Each number is 128 + 32 x the weight over its row's rms, rounded and kept within 0 to 255. Layers, rows and columns count from 0. Numbers have three digits each. The size before them is the row's rms in percent of the matrix's.

# o: layer 5 attention output (transposed), 448x448, rms 0.306, rows 57-63,121-127,185-191,249-255,312-319,376-383,440-447, columns 224-335
# v: layer 5 attention value, 64x448, rms 0.148, rows 57-63, columns 224-335
# gate: layer 5 MLP gate, 1216x448, rms 0.103, rows 0-20, columns 224-335
# up: layer 5 MLP up, 1216x448, rms 0.109, rows 0-19, columns 224-335
# down: layer 5 MLP down (transposed), 1216x448, rms 0.103, rows 0-19, columns 224-335
o312 099:158169105146135133134163178158098146129142097105099085142074119110127172206104134124122126123132104112077075071119113125154097107100150153134086111165153134171100061145118142105116094149130077105143049110081171171198053084144141089119132084131107162140184176140173158150120120064160075134134133119085153177102141097114118100091093123165
o376 082:094099145134116042086173097145087140174108108126092134124144168151122135111147165127111164133180126143130145201077097156126131181155121122145137120099122177119081087117125145101182084094092147154191089091139120116119147164130170173076115153126120113118090103089152150131138137223106181148112130112126116124133185089059073090087081119099
o440 113:130166176104115111111079073114184110178145096148094113140120190119169082117162168172127131127094173167114181136158152096114159121122140073111141171114106118191131122046146127140117153092175176138112155142189132135128167113163148207114136166102129192106129078135122115061116077139085108152152129148088174115155130139089143112099093097138
v57 100:114105104085120151099085136079100065146127132120110113154126164128130123147145082147142188154099045106137158144124114095137086134091101138167105127101170118104171137117086175053157185113120111149156127080167152079150063106126109144147140143132119162043109161147174118121084149141106138128079087141135147143161134149109147107115152135159
o57 129:137170108165101120089076083152104207081167142089172137127164131133128140146115127169114069174151131124164099073080123089141150077138132110124124109146150147110160132127093086178092155136165181138073170082118129110155124120101063128124095148072115120164152102138107132071134130108121097187205177096122168124157135078115143046125053129092
o121 101:149148111084133118134106136136120096123167131140122206130156157148133143083126104144167106113111099091128103137162144118074182106076110096109064131113094158115108144095139120233118134094141138146154086053163130132104189068117091143086134211107136136092070112130131172132108163143124130107116118193172141179129142107088164141168083062158
o185 094:155176148133142138081141167124076130092160180132159147170193133083146106124123124119182147058093143161111127099164124121203021171075157169170105152139108100174088105098067172129112160138174096147125151115179176110124177090065137155124110167136094141099174079113151074208092159087155162154119033110168063124140137181116054118087184136074
o249 085:130090172149150109141165186174184152134131103116135161129081108139129082104141142075127153133113186129137097093154152120126120141193133102141203183100093132130086101153102138125176076127091113115138156154147107116109134148093111106133146131199184120120145192117137111146143052160133113134090080096061135123069175197198136153119107091150
o313 100:153096129195153073102124140070087149078161082088121093141109179131097158071134152128164109094106153192115159170118176164112192155091081150113144148185101120183090126144102189118132116098155122134096115094130109152152159151118171085103143118109145077085131098086124069145143148129151141144148084175148041151162170131066083094086141111115
o377 080:084069139153138124160099193116139098130171109158223090104080150153132137161108154192143144145068153110142173089118119141120175151118119133116075142083093117055174075121051092096074176142128046129115136100090143036138150106116124135102196138095152191146101103176120125135153168057076112159096157158189143154126124097102153055120154147106
o441 107:113104141166129107102172123113100148142111136154191131184069120124143133117112096075125113077092120123162117123079100063155096140164143153096147118133139181061156127114186123056091103118144156121146119135123120115149156189127168088212122128062150167165107075139121181168140117161140075123214166171101154114127136101134152097124086197068
v58 102:119167145185160121123087173192143135145152145091131154147123139144119143107136145078177147098129164103130135194128154157050119126064067158145099106160189101124124133157089111106122181046096136115117111104128108199166062163124148175163151149100135089094177159146121168125151109092150114117135158111081123175097108126148152156130153120097
o58 124:153111160127103099113117149104048103119121108065132125141138155121201107147076115148140105154146123144113139149149126111142066129131187146104090117071129137133144135137186116122125128144164129144102130093098111109094187084064082114150191217156088084115151219110170179177100103153153160133109151086161190120125153108080117121164107128169
o122 106:144141105097075115134143042102073197149101122155140116172157148084173151157086129128137129133113129141129164115108145077165173175140193114086057106109063120132119158127118132176116141095167164147159122125111143115134114149069131149111150091183147120133100122121176123161141128135153135127140104084189102110127181105159173133118106055179
o186 084:099188094108132091158133116130127122150110217168160146072140187200090171131155125116069127130107097115106123134160136120175123104177121130120101129176173112185077136140096104158148126091147123158129173178134080098139140174146154105158119093086080131131176118119138126120134168125166132135123131102065126183158094124111128162141177146094
o250 089:119111087138151125148068166148139091109160104152089149095109042125108109133118122159114120188141129154158106126106111160124134099121112110147148199123127132106111139104125127100140080153073169153135169136100134160112123135187183068168085077150082156101128079152136105085157165163117153097169106212054139087173126203071131189116126152130
o314 093:158149123115211172126134122106155197099161158089135100172095230126129057129179080124163100068089129071127134141177167121107103116151126148168116122078077095136093130080091169174121144141127158141150165118064180175118064126163128142074142138095162109139122187116087149109185105086076142093137134102150110162100140127119142126107163139160
o378 094:137104100099154165153147114151155126170128158060112108109146108151170156098163116096133098141078139157103123099158180113123111159156185184111113073154137104200132131146124081091131194109126110112107115193110152119162131160079128138115129176127111152148108198166132139071106101159105083132082167135126140182124118064109203117148098122125
o442 114:093131140102121139146096157132077103151127159150135181081147074082157123131196138122115147122136031113132155145140135143114072167108166155103163183149124084115092133065103105114165086183137105094104155123109124083087139133080188105146127170142118171092077186199108159156119093113172115085155150155147133126121097114124171118093114166096
v59 100:091147134142152124120103096129108178162132114090100114184110187154125106099163115138070117146141093125145017113156175099119000155136121049083099120103128171112119085118166160143120131113186130177148105115161148106145132129104160155163137111155164121178197108070173148175149166060167108135094128107088138175120126111141122153084119160169
o59 128:104130145159132086140097104077156091130140115091114128098139077073180131110137071110096141119148146122197086126137125114138112122105113077141134112094149117133122147125101113198213083096103190135077123115093109135109126109174124107168190170080128170136163082159148099125058119173099134100124175170069118149096149143134142175107133117234
o123 105:156149163132115118168154108152171164136101179140142162113102118109072147158084111075124125128161191137226138106122144148133114126183113134114102148119143144152126129112198178100183154122154209102122182189135128122137126158107104169169135145120124077097182106211115136112133129165087131117081124119127109142097112085103091119150080080126
o187 089:128173054237104158115124098143180095130088142132171121140162129112099170187093077175174155139074133116089108136149125113122156085163105106092098127118095168151135091196100117126096097064122161117155148147120139126120129085129185150122153150135124122131116114145165135119175064072166159156048162114078128135156139088141121170171154194137
o251 085:134108136084163157116116109147149149169133120069175174130148134084103063137179155192137136192114113081116161165100131158160141149149111123077122154164092113147151123090126112146094094091104121141132118130208152183133100142103164102114130087108133133199071209075087169096102117203157141168138124145132124156151119122099130133098168108112
o315 101:169137129149067056099162112149107163110126117113130081144132208162136184085155128116148099149133085147141111132038113110098153125161117118151106181165138157155147155168168136101146081165063074178171129101118072127165089197098101134071167158141112072130114053165133187116151225128121121168121149067134133125169149130158106131187108189128
o379 081:082159156160108094096095153107185095091114089097134108195106187099142153151148156127095076099106130104172087154157167151132139134147142134098142134104133086082124176169135141141131136160106169119161109095107097125137065097110113132145144074133091124139174073102119175144117155105079162116157202141110064135151091072121114149099173133150
o443 102:108084143149136089164124152072110157125124059087133090121150134135147152093121102122073191127147079172168127113114117175109123092014100104163167115100170118201111138153125125147076118114159161117099148145118142163107101114229163089161093059114098189105102141164110154147141169193103121124059127162147185146153117069132156141085118141103
v60 102:199133098113111172103103186129130122118168129102136092142076147081164124093155153062132071127098071145093065121130137145079113152119117119113100125127072104128165074083188091149127166147078107139124151104111139161145122134179071093131117150147152116079105073119119111124065181160089100156147143116157117142089105089149105086142102141155
o60 124:127140132128125131115119116078086207140092088195135104099115148136103124151154049141109119173087138138130144105113088126144155111150159118134170165123110091163112157154146116115119119072085133150094105085063167138139163130095103069201130115097142095127103078113087130150143161101153088150121152136100157133126162047167111154123175081185
o124 092:153078060188095157147112150104122187128160157177071157100105169080129091123170163137126120122186142199121099099094137102142170182147124118099181156133117127105145120189109196194114177111075149141117140173170131095112097091122136127133095106119164138112130112114125166139146112085173168158079183114142143105150137079145080137108146071132
o188 098:083104113122159107115162152146109137087146121100110117170067157113102129134106135070151134104166147120177114110127084119103122151111156135132083115088133150125151107122151105129083106109161076097111119140105127127168104070088073111102068107120083081152132127156173068113113078117192133083108123077137098098177129164145126096088074139117
o252 097:058107217103131119110104172108106160136156108095183110151117122123139170193161154121141162123171118058087134124191085082154120106151115144155144108117097119106080108114107200067144102101117076126143104102135119133126125195143170102083119133141113143127097145166157208116168093180044134098112083128140117125141149121107156103131117135128
o316 100:118187124091170138151140139132112102109139129143130074135188161158178068103193146091172112142126186107156129123152155150106073164147135143116124070114135139135184106132105116060133141132132121163114137121117133121132152151154151090113097145116135150087122146143162132152096077119156163068159151149128121114099161128100132057102073173105
o380 086:160113188151112170094101153151188134100127061128156091176116079131099152129118158121144155121120140124122109120133174114147096047146114137126201117169111143091083116113084074132090155105079126106151166145177123148112181130137116138190126066075185159106134103145105120112143125146107083124150112107065101170174087146146177187109151116108
o444 107:162127169143108124118087090130124163117105118084103114116100096105136149126123104154123148130085111091121125085142143132153134088146112164157123186138129078078106133105128072173091138122120127145174154146155157066096151154168092093132184104116143090151164144063121149133172103113136111177164105061140097123173127194154192134132152139163
v61 101:132150198165163166185140109113076128140125086161186154118086163075121138162082096126151150156063185129122109106144136140060061149135113097099140106144151089102149123118175146115143164162181146159133153135094123135147087125110073132160097130198101094127043162127114096143167141141107109147120085084093095140170109136145161154096145082142
o61 126:213066101143134137104193156058069056076144140101091127147153121047152131149083156149117086190132129205132144142137127055163114104109147114172128130089184132101130170166117124149095107191093132147107166102156151149120138101116122043130185148078138148112058123100109124112131146123147124106128155057169148125095142119113095138151130134108
o125 105:181172134087143141077109116107111099227159122097118147151129174151129130171143141094147093099093126089121108161170075068146137173196099119146122140128132147147154105194132110107156091149074151131071164074100091178150154068126156084202158112140145126112145138117147133154114110062122157112112139136123138145156129120178105160131094140176
o189 096:204136097194104146090136094162157140117121120122097124121184078117168157089114129133185159051142189170136045149167060160152129152072091092092137106087162123128137114126105177099089114086113119136175079121110131117132109146085123148134128127127080115101142129061131116108116088065080139151123116127130164112134091147128092118100088100083
o253 098:106178164116111149157124160136078079122111099122104118098132163150095139081102122093102126144134139120115099106033159235120134166150178114158158152113088080147114106134071143170201183085124146112132133163193143154153132086170140059173087089160149131192146104138095110149154089113187134151086097165126161114118138128125183094091160125130
o317 093:174125207165116125107187115111121096129115110163160138086140124175202105094136131136184127189093154148176108135132157139120128127131142129151075174088117134047132115174128147047134151139138174101092103108151079158138117135129081130081147097093072103134169108071137119086122121126129110126136125134096125093120147135181148052105099125144
o381 084:196130121119167165141123196110100117108172104134146094159113136164161137112139089136155115129084115140129151154113144131126184140091077098158124125147104146136123131091159124101129158144208091122066146139135178108166091181172185101124089157062114115118182126154153091165148123137171087110115140125116138113057168144088119133134147107130
o445 103:153086077116140128126108150130122130082179103100074173153157115102100096083108174134106147123136103163123117169057095101156126099136105169131154105089125166150118168163110127167078161130113102103112094123142162111144123086127157119108133191071111120121082123110102101135110156128122137134147095071179142096063087166097121138155162163111
v62 100:161164129176168159083107172123099054147162182124222144106119101145116168158115162182079165174124153150094086199156126153085160097119130093121095106161075109143167141163076138116108135144143194163135117119168115108116148113073085153152073168169137123141106151107142122093151120149105188147148134073102144058138118133179138127134155156080
o62 130:069143098086119136150162126106153183132105145159085126179089142107086082091167127128148103110140128132183136165144109022138163136133098156147057147173137094085106131112044118183169144103191128142107147162157096138179066118153162077098149130102112127096119083164089157144159092082107084128114082149068121169151105123177140137085119151121
o126 103:074177091092070153148166139101143255162105115067103120139126116119167111105175153131126124098165086148128165146098125145140119137134178106126151111201210133135116146133207153140131138096114148163125121174168123107094158084147150108114101147136099164125177070120110082039123150155123098075126094111128117101105132111144155212125100118130
o190 081:086135176135115169069139060189150129145157178127085109146109087134132120153150102130095114116152145144132170136065070134115101132123095099121140114126151092111177105102134143134097245123123098156132136117102147118106138143109199175158130069091134112075133102149073152158185169105098130146097065155115143117094100148132163075163178102036
o254 089:148142194172161116108110127185079087124182033113229159083132095144135126146133117124124159174107064078130111149155127159154154159152122120209165129063147146150134139145068139142148088111118145115128179077116166101093051162161133150119161133135134064134118174135125198138043127177149141111131138137161203156093106148090148130137126110111
o318 095:114119225140145143103132155150139077155121108186089136212172088131133111177193123116119176096118175054122156105189151099149098119090190149095063135150169111150084103107139049175133112129151137120084104094138155136139079101131148158139142158141135138130132135144115179149125071153158153169127130144127154099154179129100109087099118092144
o382 096:165118119174149102147065162097120111157143102066096117134139184158163129108121129156123146147050130130134132156146154100195121134103124144106053180167116048079128139110050134126135113165172106080129104157140131106116072107121093124159131118094109108081112145125116110159159092167125144173149125146075082107194136134160147082167155157170
o446 105:121119127129138109139125118134118124207150096198113167103189092105121104100145157169217123171097121099163094144137153122144174127149138154125133131140108053054077074134066145127142059091202171096128082152132150110147098163137117106091201099100075186132101176089065165155142061138111118135090122128102188125129137102161125124144138121132
v63 099:112126151142212113099137108064136143161140218172165169157172144079132126128064116081116190175134153137147202107133097104142118130090120146125107126163121101098128118081109064133134122108085104059121128106103087122080113118156161105110132116133107066148171168098072178133137117095102136154118126107087173122134103100097091093075109166114
o63 129:076100119141162152152058154161100084099121118189064093124139087102152084156122112141084126047159143181184076119091091172159119182148128091139106048137116149135147101170076154163117138175107102142114146169161146145134151124177102105240084130167090138086112128121099096118117150073074130147146177093166161158164199104152126151136173082102
o127 101:159060140110100127114122117157082105138100148146062149108167191125125162117128139111135149125121103150106071142084158105142136144150114092129121147072119126127083112073102139105087234135102210129093141144148154151142115147147121143130110116101142144083099207127071063141183161175199124160157095083175151149100108114118163123117120049089
o191 093:097149146127129174191134145194177136174199142144144206084147109135113163091133113131149114175151167126047109074077103141096160058130125137114127102171162130180088130124135163189151118139101110135101135108094162087104102174140127116175172086163172208140135083171156146117138119135110140150065171193090090122136139083129163179122140172123
o255 084:157164092110151149112149160135140172098116092084165123119155150155068103158094117089118153127182106066141180169142069065110051103066155114112150156115102114079117144164151099090098139155182166159134119121142172150141091116090111172103132153103186108098195150154157109098151122096184127083134130131158107063113125117154077147156118139134
o319 098:129097107108107195133171158134111141148119158095128104127099131116138098053175106125111119159126127135107139099198216133120124181056169138107119149212101095174099154167061134123174068128166085125133186099144094088136113117123118142109154119132149144103101135143122099076162158128115100138085161173147131155138100083065090102105114128173
o383 083:153151148099185144154108154114157064119138142154147157157146086133140101102129137152108183108131093170134106123137124118069116178130119128141074136096161116080121128139123162205105152154107109092143138181144148125157158144136101122107114108165081090088162143105102120120074105139062150101100122134123120074141156115128129103175147137095
o447 106:224082086130197124130120148125142175106127064088117093125144127130175152131061145172092080115140151166129097110153093106121126151146131116095082114090119195127189093148145122126131167101132092146101128123112133090143130139132070124183091159116104103175126152119149112103115141174070104143115109079123127161114148179122131122117140146121
gate0 105:105141106129134134106128115097152105070096148094108133098167123094169104088157172110119215142133127146135103084140131136155119130131179151077086198104153094132153125119158150075083124128150121162119193111159156144157116179112118109095255148097115087093099180137116144136113083073102099155072157207125094161139121151071162142128123151172
up0 108:085171170126114172149125167113201133093092155085177137148122144147126178144151109119159092100152195072170189158100110116074128095125054115088151196170154118120141089027147052093162174171120154140137118102204130107103135145153120104092122111167096134128136094155122191095124189092155117103129143132147123110147082201200105115014086106116
down0 104:092121145127086099126127117159114115126053097128144160116101144102116157118145115184190162125166110123125113147121133149121142169137078118172130106099137068102148183112164124126134083124136137047131151129119209151100143106183109138148134094200114108135121216148136151114145049165126143146108166155135058106126099131111127104154064176124
gate1 108:104077156121096132133090100092106150132101083145095128153149160118116132143068128163163168177102134138124116153154097095164119147137093122114162087140132141104137107143078110129153192048119130175161122128096116110102091155130113163120064107143188136189133115126152104111131126176137166102171183123122093142137132145161125089170127108196
up1 104:126109105146161129118108071164166121088125151138137113163162113133140151137124121080105166115122139133175176121128180129078133129100247152124147113141170140113163105163081068120129156102116097115112085189111123137100090149166093140142114135065157126128089118097124115133118150081121132188098202134166142186105154150142095163126128145180
down1 103:178150143167113141117131202182110179131091111116135102141128105098138121119122137115122147174098136173135147108059106156133124114131209071141052109156181129103128111124172096110156136142136140130155138171152163104100153209102048165137195129098173101113120129124081102119122177122137098125153116119090157186092128111150159116137112065149
gate2 093:152103118177199138110129129214111091155118146147168091102102129175140156121155126138063073173141128164182124126145142099110091174117139073114074156086135056106137167197127157146109137161165090118189137166145084118120160063160119097153150139098136164086132123085051152116067100153163138121159104143138131163113117146118122116125145163122
up2 094:071108075113074148136135063114177186119157193124150123146153171131131181121166083105142138130126117102136094149058155154158144105126087121101147124141149116098134131130106084150154126133103124170059075171131106051107153132168150126117150127171152074094130141113155095165141093089176118165139147111137101082183115152082178201161131143150
down2 092:143141146127147093176125124102197143190191102150159132131148112090136099138131067119147138130117181118069173168164166090035112136143123125116152141120097127138097109081126142120134176140100129151114087180109128157139089105171105128092100143075149029080098156065080124064107118108186155145138138140069151171132124096146146162086168158132
gate3 096:104150192204172158089114156125091081096161198162159110134082096129107117100108141173112095095139072131147078156218121162133131186164153083146119158143133114132169179049071158144103111176166107108130152157126070171081117078100155130052143130136110170108175113106116136141131151117112068176086135111139079155088194108141124126120159201117
up3 104:137165091115137128108141171103141177136146114139108120148098133136117111125144155107135165095151099117149099127180161201114181133151142099110114138164152083120103138103051146134119097098081190135090165138106108113124118151103169159110098174105117151132118187151149116091174139227142090106151083129146171102085077166126148077136152096071
down3 097:145134117171102102095216153111139104093161119169157099114156109131104132126132120131122141076139134116067134137117082186245148117089105113108164154169129138075156197093131115158134083156144101129170115168139140143093139076109164123104150060066170113160150047075145161123116182179187180144113090087178070106141135123144169105114143139196
gate4 097:094122118102134135149162112159149103088105146181144124134102172181164165165101112068086132135115129139179117134191132130218111128122183100102137168159109116172101181151046043078121096118116164155160105112144079045101066131094120109186141119163084080106112082091120111181117118085152111133131098120096191102093113077121086119092069060173
up4 102:154146138176119197108078114111131141114116111101112160118121124096134177112078080129160139126153102131190126092080151125117091048127139118123175175062130122165144088096117160181113204124139118140081146080110134125117147121115173107114115135165171102077137143120067129110117130123099075189117104064143137228120164189197147127122138084127
down4 100:103174168198168105137102150062133142100108174120107150087150083087096168118099204140145118121120090073113082097140106136123167176197163109111094131150161169161176130092043107122122099117193134105161135152138107070128164068151095151166132155118092115138140154191141101132133180093065143133167084112132126089140139133128152120111143101086
gate5 091:116122176142125149131126148110123113166168121107150170124098055156146124092130148131116149167128181110131105138101128150173098168085112146099176110100089147111092173130107112164176151107070114133162146181125092064098114167149127178102141085112095080060108123115153126200172124180118169124146119060091096150120086173107110178145153164100
up5 089:173118117214108126170096197077125127104153155162144102141136126104139150168163154112083150123194118122057147137122107138135138120182129203119119056101116097103112148099073092077122155150113093163155094179098095148156162170121164118142080118096144138130149078120133089118151177121138087164085115132095137154177111094085125164100176152111
down5 087:138109091167134096141150155141098183142177101150102109124131120084166066131143096125070137162164132121095110121088136108151159074131034129125145133161069158197109184164078153174089154046192134086109162092164084169125194131200172105140085143142101104104166141165129165070106133115126181165127153132066093120096157130100137104121126201132
gate6 101:090125157099118147093146139150119159091198154099135122136102107110142107141125172118085121087129165168155166154104122151047146181100084112115090165125186094215180156099167100107119141161096147084108143119120131107114137119139121094146140111096046113087143177160134114149118121069149091107161152110166127132131098101123167183157160143135
up6 100:182123155168129107110098142125163119153137124073065111095108093126120181126120133110127083107146161108078055166106113101124131158082100068133131176156138071096178158121161108098137115166079156135170104089174139191152085179101131081120099112183184192118166155108163184084118084115133157140197136102126168124061153144134083171150119184158
down6 103:181085112169122106092105142127119128151188125096120141210076123080136155111161106138148131093119122179130087133051172119182137164133076136095134154133117102144140109099123087131143151137138163134114122163097081104132131124090128182129135126144148157100208104111183061129055081122149129134099167122102168121142108087138132106158165113140
gate7 090:155149095097160137137087096125159122103227171156194112136096097129167169119129182138129145131161063145159092182194138136206141151099147154171152077113115165115198198060155135107128134114151114108110116142165145125106138160140141143132164115094140103074102157160122126108180073072088173167151085120141163173088099174174126183148122090111
up7 092:082139160173138206167126204119113154160141125097102149143105136133131132163105153153143075072124106138143175117210082175061153064140093151188106202116129187057090133122180076162133130145131116088117089049086151134115113080150145172103170127138103119150108127159099084166126121130126063142146105100093142123126118125090119065151119096177
down7 089:117109083042153123149130123087128132153149118056133114075129133161110163148104146122063246124129114133148176067174136102146089097133107137061079130120127119155065059116154157148185107156092143178135120117133147139111159139138136163124157142100167121150086101155060124124099144154122152134148129146169180132145127112148125149149169109141
gate8 102:102111235179123117158121095211179140139188132086046063141143033096088149087063146126114144182202182130164151100146145086105162098098135190127149167115124081090047111152122120077146135119105155081106136142142208084121163168128130103113108151146158153147080088081163106115092114136135098137136180107165132133082102117142129093115104135141
up8 108:111100139090093097142132161154146054168095095164154125086087061158137123081086156144175162164160186184152155128149115130070161130145079143191097139171120108134133196126098065144180077111093099083121148115129109133158076119136109135117068125161157090079151128094127119175105166156138149146158164183138170139130123140140127096143084097121
down8 101:149078133163123114092151118113113135136142102119090105162146127117124123049126071140105159122135191115127071110176055163182126159119164138152115117155130106113150102117079124143157178107144140113105131070102085154125162112116114107177099095087084155088159075055143087129143099123093121126105171175102110089163156128090189104089098086095
gate9 101:118112122108178111150101075120176163062117100122131180121022140126101153096191152129122159152134122097129179150166089122170145087066041110173112164116157169121145162154177136122155162106098126091197090135142103135058211079121071122116120135107092171124142148166113130164130139120122096122158182121126098117095103184146090119111162085146
up9 096:194132116078137150120142066161087106138117129129084121124180131167133108078093061152114110078116143092151116115090167160129138099105130209035137129136144109134085095170143110129123101122150182177122104068094164061150123188081125127167117136106123098161082139152143141139165155146090183138109194110082135133118134117073143068132121170149
down9 105:122196187147145105091136130107173183046144125104164150084081140135141162099091169092143097146113164183074091141117133113079088095192157095152117041169126159071183099139080122135096136131083140165179144163175138154085061081123136120094117114086155121183127104131138109112143089162124097206168184039137064178178142085093165171106163124090
gate10 109:106117122146150081157176101119086118099146129081121068158124162139122128072171127122072139159114147120122068151138125170111079140124161197180084152125128093150150127152109106170093161137105144155131076074106109146115139156129140154099177072103090091153152189165151138158123166105163161121178113145170135121121109126176206152121121122143
up10 102:038096090122121150165112125106157152163142111112142094139148120086134160084097116110114110116116079090117113158150101164085172120096130066103172102136099137139094124110102121060160173091050172125123147185125167105116122208133070137141093170111187149127090192115138101074159211174129081128165215090104170151103114138045138200170115137126
down10 106:113107166079081152191097093146152123142066071166196132168073078114157179153127073162104125098125096113163141132122087111098127157134131178113191098089117122109088057114151136103103167145098194139108167136126127119100102119189108119154126123148102149181144155165148181159184152127148108144061141095169086128133169102176084173122143124112
gate11 110:166176053107132160098123136109079102179111154143158130112117171166098122140133160150101076109109230141160091142163138095134122072096081025110073105153147122131111120133080087103110133164128115192126111096091163120177088112081100076107095147096113130134126096149152068110149079166125103172126095064134118116119063092141140095125152158090
up11 103:131112059131192130190114163199143098156166131130080125130116083125098152166197166143135076043079119191192090155082104121163129163119087179126149108161148160113163154122184091090189140105106119132144133121117167139107096138132071090096129130133141101110118090068101167125135086132135138147103149056049088150129075108123167149108103100141
down11 107:106089092113199116083127143158200126123124071156076118176154107117154049151119142128136093113147126152072142098093130117131156137138119033105144128175120161099145155140113157148137056152117109132137155105109116168131151124142167114113152146143086164108125110152102143087090163090121128130095082089112160138120127131100169175155120167097
gate12 108:132098106170124130075097135084079139095194071156119153161107121114108114067124152109143134093117201067128133181123189128163147117086115129148162100134118110130086179104109168057082161122097082158130109135166123057109097082134095110123139208139106095087111087128125085169121077133103139047126129146187061097129112161131104091085080124164
up12 107:160159108153186120179139130089081126103173148153123104175159155136139151125118111138143061131132162113171133161131138152147084148117057110111148163126128167111131154134134122092098165098188082091114147135120150124138198096179145109164112122128132099120131105118146132116099107136126169089172168105162114047159092102132124092133108134164
down12 104:142145152147123122120138185129148177120114205179094101144168162136151137110130139160138152127142144091181160106172122140097054130193117117163143115096132078094075165108095143106125150057140070090100121102087126138167111125091125122065162096110143152122100111082078164170135107125111107068075129128137085092077114161061115126134129095099
gate13 101:180144120130136031183156145140086135089136128090192191110164080089124052135061131147087212201171106143122147114132121167124148106059136149155175082067077172101082084079096108199187081138137145111117166111084151175176066129123119116172130169181103142102150169151101116118127130162103163113083151151110145130122072129143151060125159095059
up13 100:149132153125145131109162095146115107158091106126167168152154154134127124102155122101157164121137149066115082123139099127147142129083130137153141097091167080158098205113132112129135150057160118151144170105104150130112104138122141143126110185166098084150230136128102170186109161153106157091183130225116103132152078123144128156161178166156
down13 098:172233179161112210113149134188082066118201153204132153122197145096138191110081101093158110170110095106150129126175075150128081130101109153127144162091103110099107172160168132080134159137148101137116108150059161178129143112129139117122152119198166141188121069088164091141095119161139077086166144128151160090122081050138154113198099103131
gate14 103:143133083106133112146157128133159182171087105140133099122089114114073149108145120111116146126130123130093151058144132130110110078093146123038135089137121113163165132139135106098110108081143100118100137115091162117142123149103114142160147091082239145177157147064143151157086132149122136107105097120111206127181081122129140108082076078117
up14 104:083119088127182153097118122143114035135124159123141177109146091132086133089092123116113108086134092125134082094133118148157160143069151072141136190100142091163188163125171115106137064003156093173107108166122079085142152144108162090173129166095158101158082103088175079117155138118117142117135152131109154116148118139114092060132125162122
down14 103:134075092152091105163144111082191119151158141154163149098090143128058147136053133131114125172160194129113129079136143101185105131148123124085132138166090150110091127114146048156130161155140128154110128150089112108144118150169143088157116170147120154156080142134141121200112121084113054137141130181155084107081149153115066152087103063122
gate15 103:120120128152109126142093145128122128127128190133129139135158101160170138163128125124145105103122109090037116139157091123136140044165119070104095162118088148105170163092088132136170090120024125109133116114073117117106111126122091133134092087170116115142176152130174134141106077136086188095134138114146152160133072126151148098106167129156
up15 103:146110077141145119087134154165116125055092131157143133111085157138131116080115128095124143133157149175172134144109135113139150196141123155137128115098121149131084157064096123127079117150143118171114129129112137097126113128176164091127140155141126133133130097128132140141107095112076107130136093176115122130155134151193117127118166160131
down15 103:126136126192156164156126129134145079094111167112116150094110145161159168093072130177067090049117130150110112156176116107138116137202139205141147118114110111080121166020151118097089101107089158134125107152118101146123191120069205152109161130112154137095155149122155138096115105145109108109122125171101139143161125215141123145127083149188
gate16 100:178064161158140175116117143142148130091128201072128136062100160077126089130071089127133140128106189123126150139096135096105117120125120174158158074123100132121082175101166104146068162143115102165081132099157153154093130110161113149104134149107143111134123186177107148098180140116153117159123146147115158091158122132130144115124168172107
up16 099:089098084125134116137166076065151138131110121055170145098127131138195085151209131042129116151180177071136111110163114148045121114101100159107174194110164124081141127170208114148150181151096124138096100136152134080132117085165159117153103101150107135115204125109114110129083137038120166127167099129146107080109154089151156104119123151119
down16 100:136089086161147119118116132076100108116158091165080131160132157126141111121112121126185110069127151103175119173154194144122049099143095162173141127083101139113106143102247181120128146160120101164170085108184158098175111206224106113156129156129099146139106119084136132101141102126167123061095083119138143135047157126141096049121126151111
gate17 098:108133100120120160121164142125128116103136124103169131143114133102124120157120094121160097139074139076144152162112213129151065119072123117136158160136163135139111115148159122163037174119163126161108094138097120123084141129188113158062104104208095150169105118083131086149141141113102146156208060110139102108114100171167109155068066131121
up17 100:168120197136087162132086145097151154171118112111102138136128108097195169167156147093102120084169081129104207127099137124178080179120080088105178103148106155157148103083095148100161104172060105157111114120149113124101150096121082117107070105133172161061139127129178136116151133164104083140118145128129160079120157127076150099099108170194
down17 099:115166149096114164173086209137123160141103159160131102124188113159173112177154096132166177101128076150151154144104183158070096089091143140088070188049116151121179152158171079137093108113179113105166093109123136109144150123131170086137091135112125129101097088136126099146172166127100157077169133111211087080146164159149110117160174160118
gate18 092:149067113125123215151147123140137116120140118119103152111101135109133147163164125108165096101103099138171138107094132170122086129127132155148147166145150136077143186148095116135186112117154139113090166121110144103133108193126070131106113163159100151112126104194150118143117045077110127137136119118148143113166177120091108163089106176093
up18 091:149101141121092110195095144100129159130108114082058151078134097124175098100119057181081082166092084075127113146121075080104138129127101147121115110122182167120155136128115131117102124148145137100123094103103139160084089125126125105133104096130152101142153089076049092146121090168102186117132127125100153083088144148154095106157108122125
down18 093:137129151145152153115131139118130137098086120122135105049070106133097159154074089129114076127164100104151115107123112088118123145056153170084122122137100083119119111139150162086116095114155198155137116223137213110142092152076084111152120099134092195176146118141184175168166090154109166143129147090126166192131123122122121151096085110170
gate19 109:159035124174108140125069122149160145117123152124131068128129103148179102108131139152164061121169170122162093138182165119105131148102129183146102096124092096156084081126167146163117152176123127090115157144098136101126104127094096102122088127090149119159124111112147051105122161096135168153128100154133136095171062137135115141205124092123
up19 106:177097183128072160131142125176140157147183129191172123125086142120171171139123114149156145132117166135172075070139115123090109133085139138098155089109068181126086112113139114107147114127116161158176140198102138070097205126104119173139082146157152098114127062151130077153163183159104155068156115181125122114129115187136161160171143108146
down19 102:120137172128125101145156173184120089128114119127139150156117196159169172111160125115064186147115099066157137162099115178123115114184093133094163102110152157110069117156132180190106138075128147133136141067161122124086106109105095118151124161125187179214100126095153115114127107137180173118098140116102094151155093148079148074184106083073
gate20 112:175125110161154208133096112102146074178174129111100078172081048173104164135158123129107164179047114090113085144159146153180059189114128141073087153142125157114128165094159100179147136149124125097171135092182210089137126133119114166142126095108118144109131105088190170095131151135117084088155130185151082135184104119116104096126182144145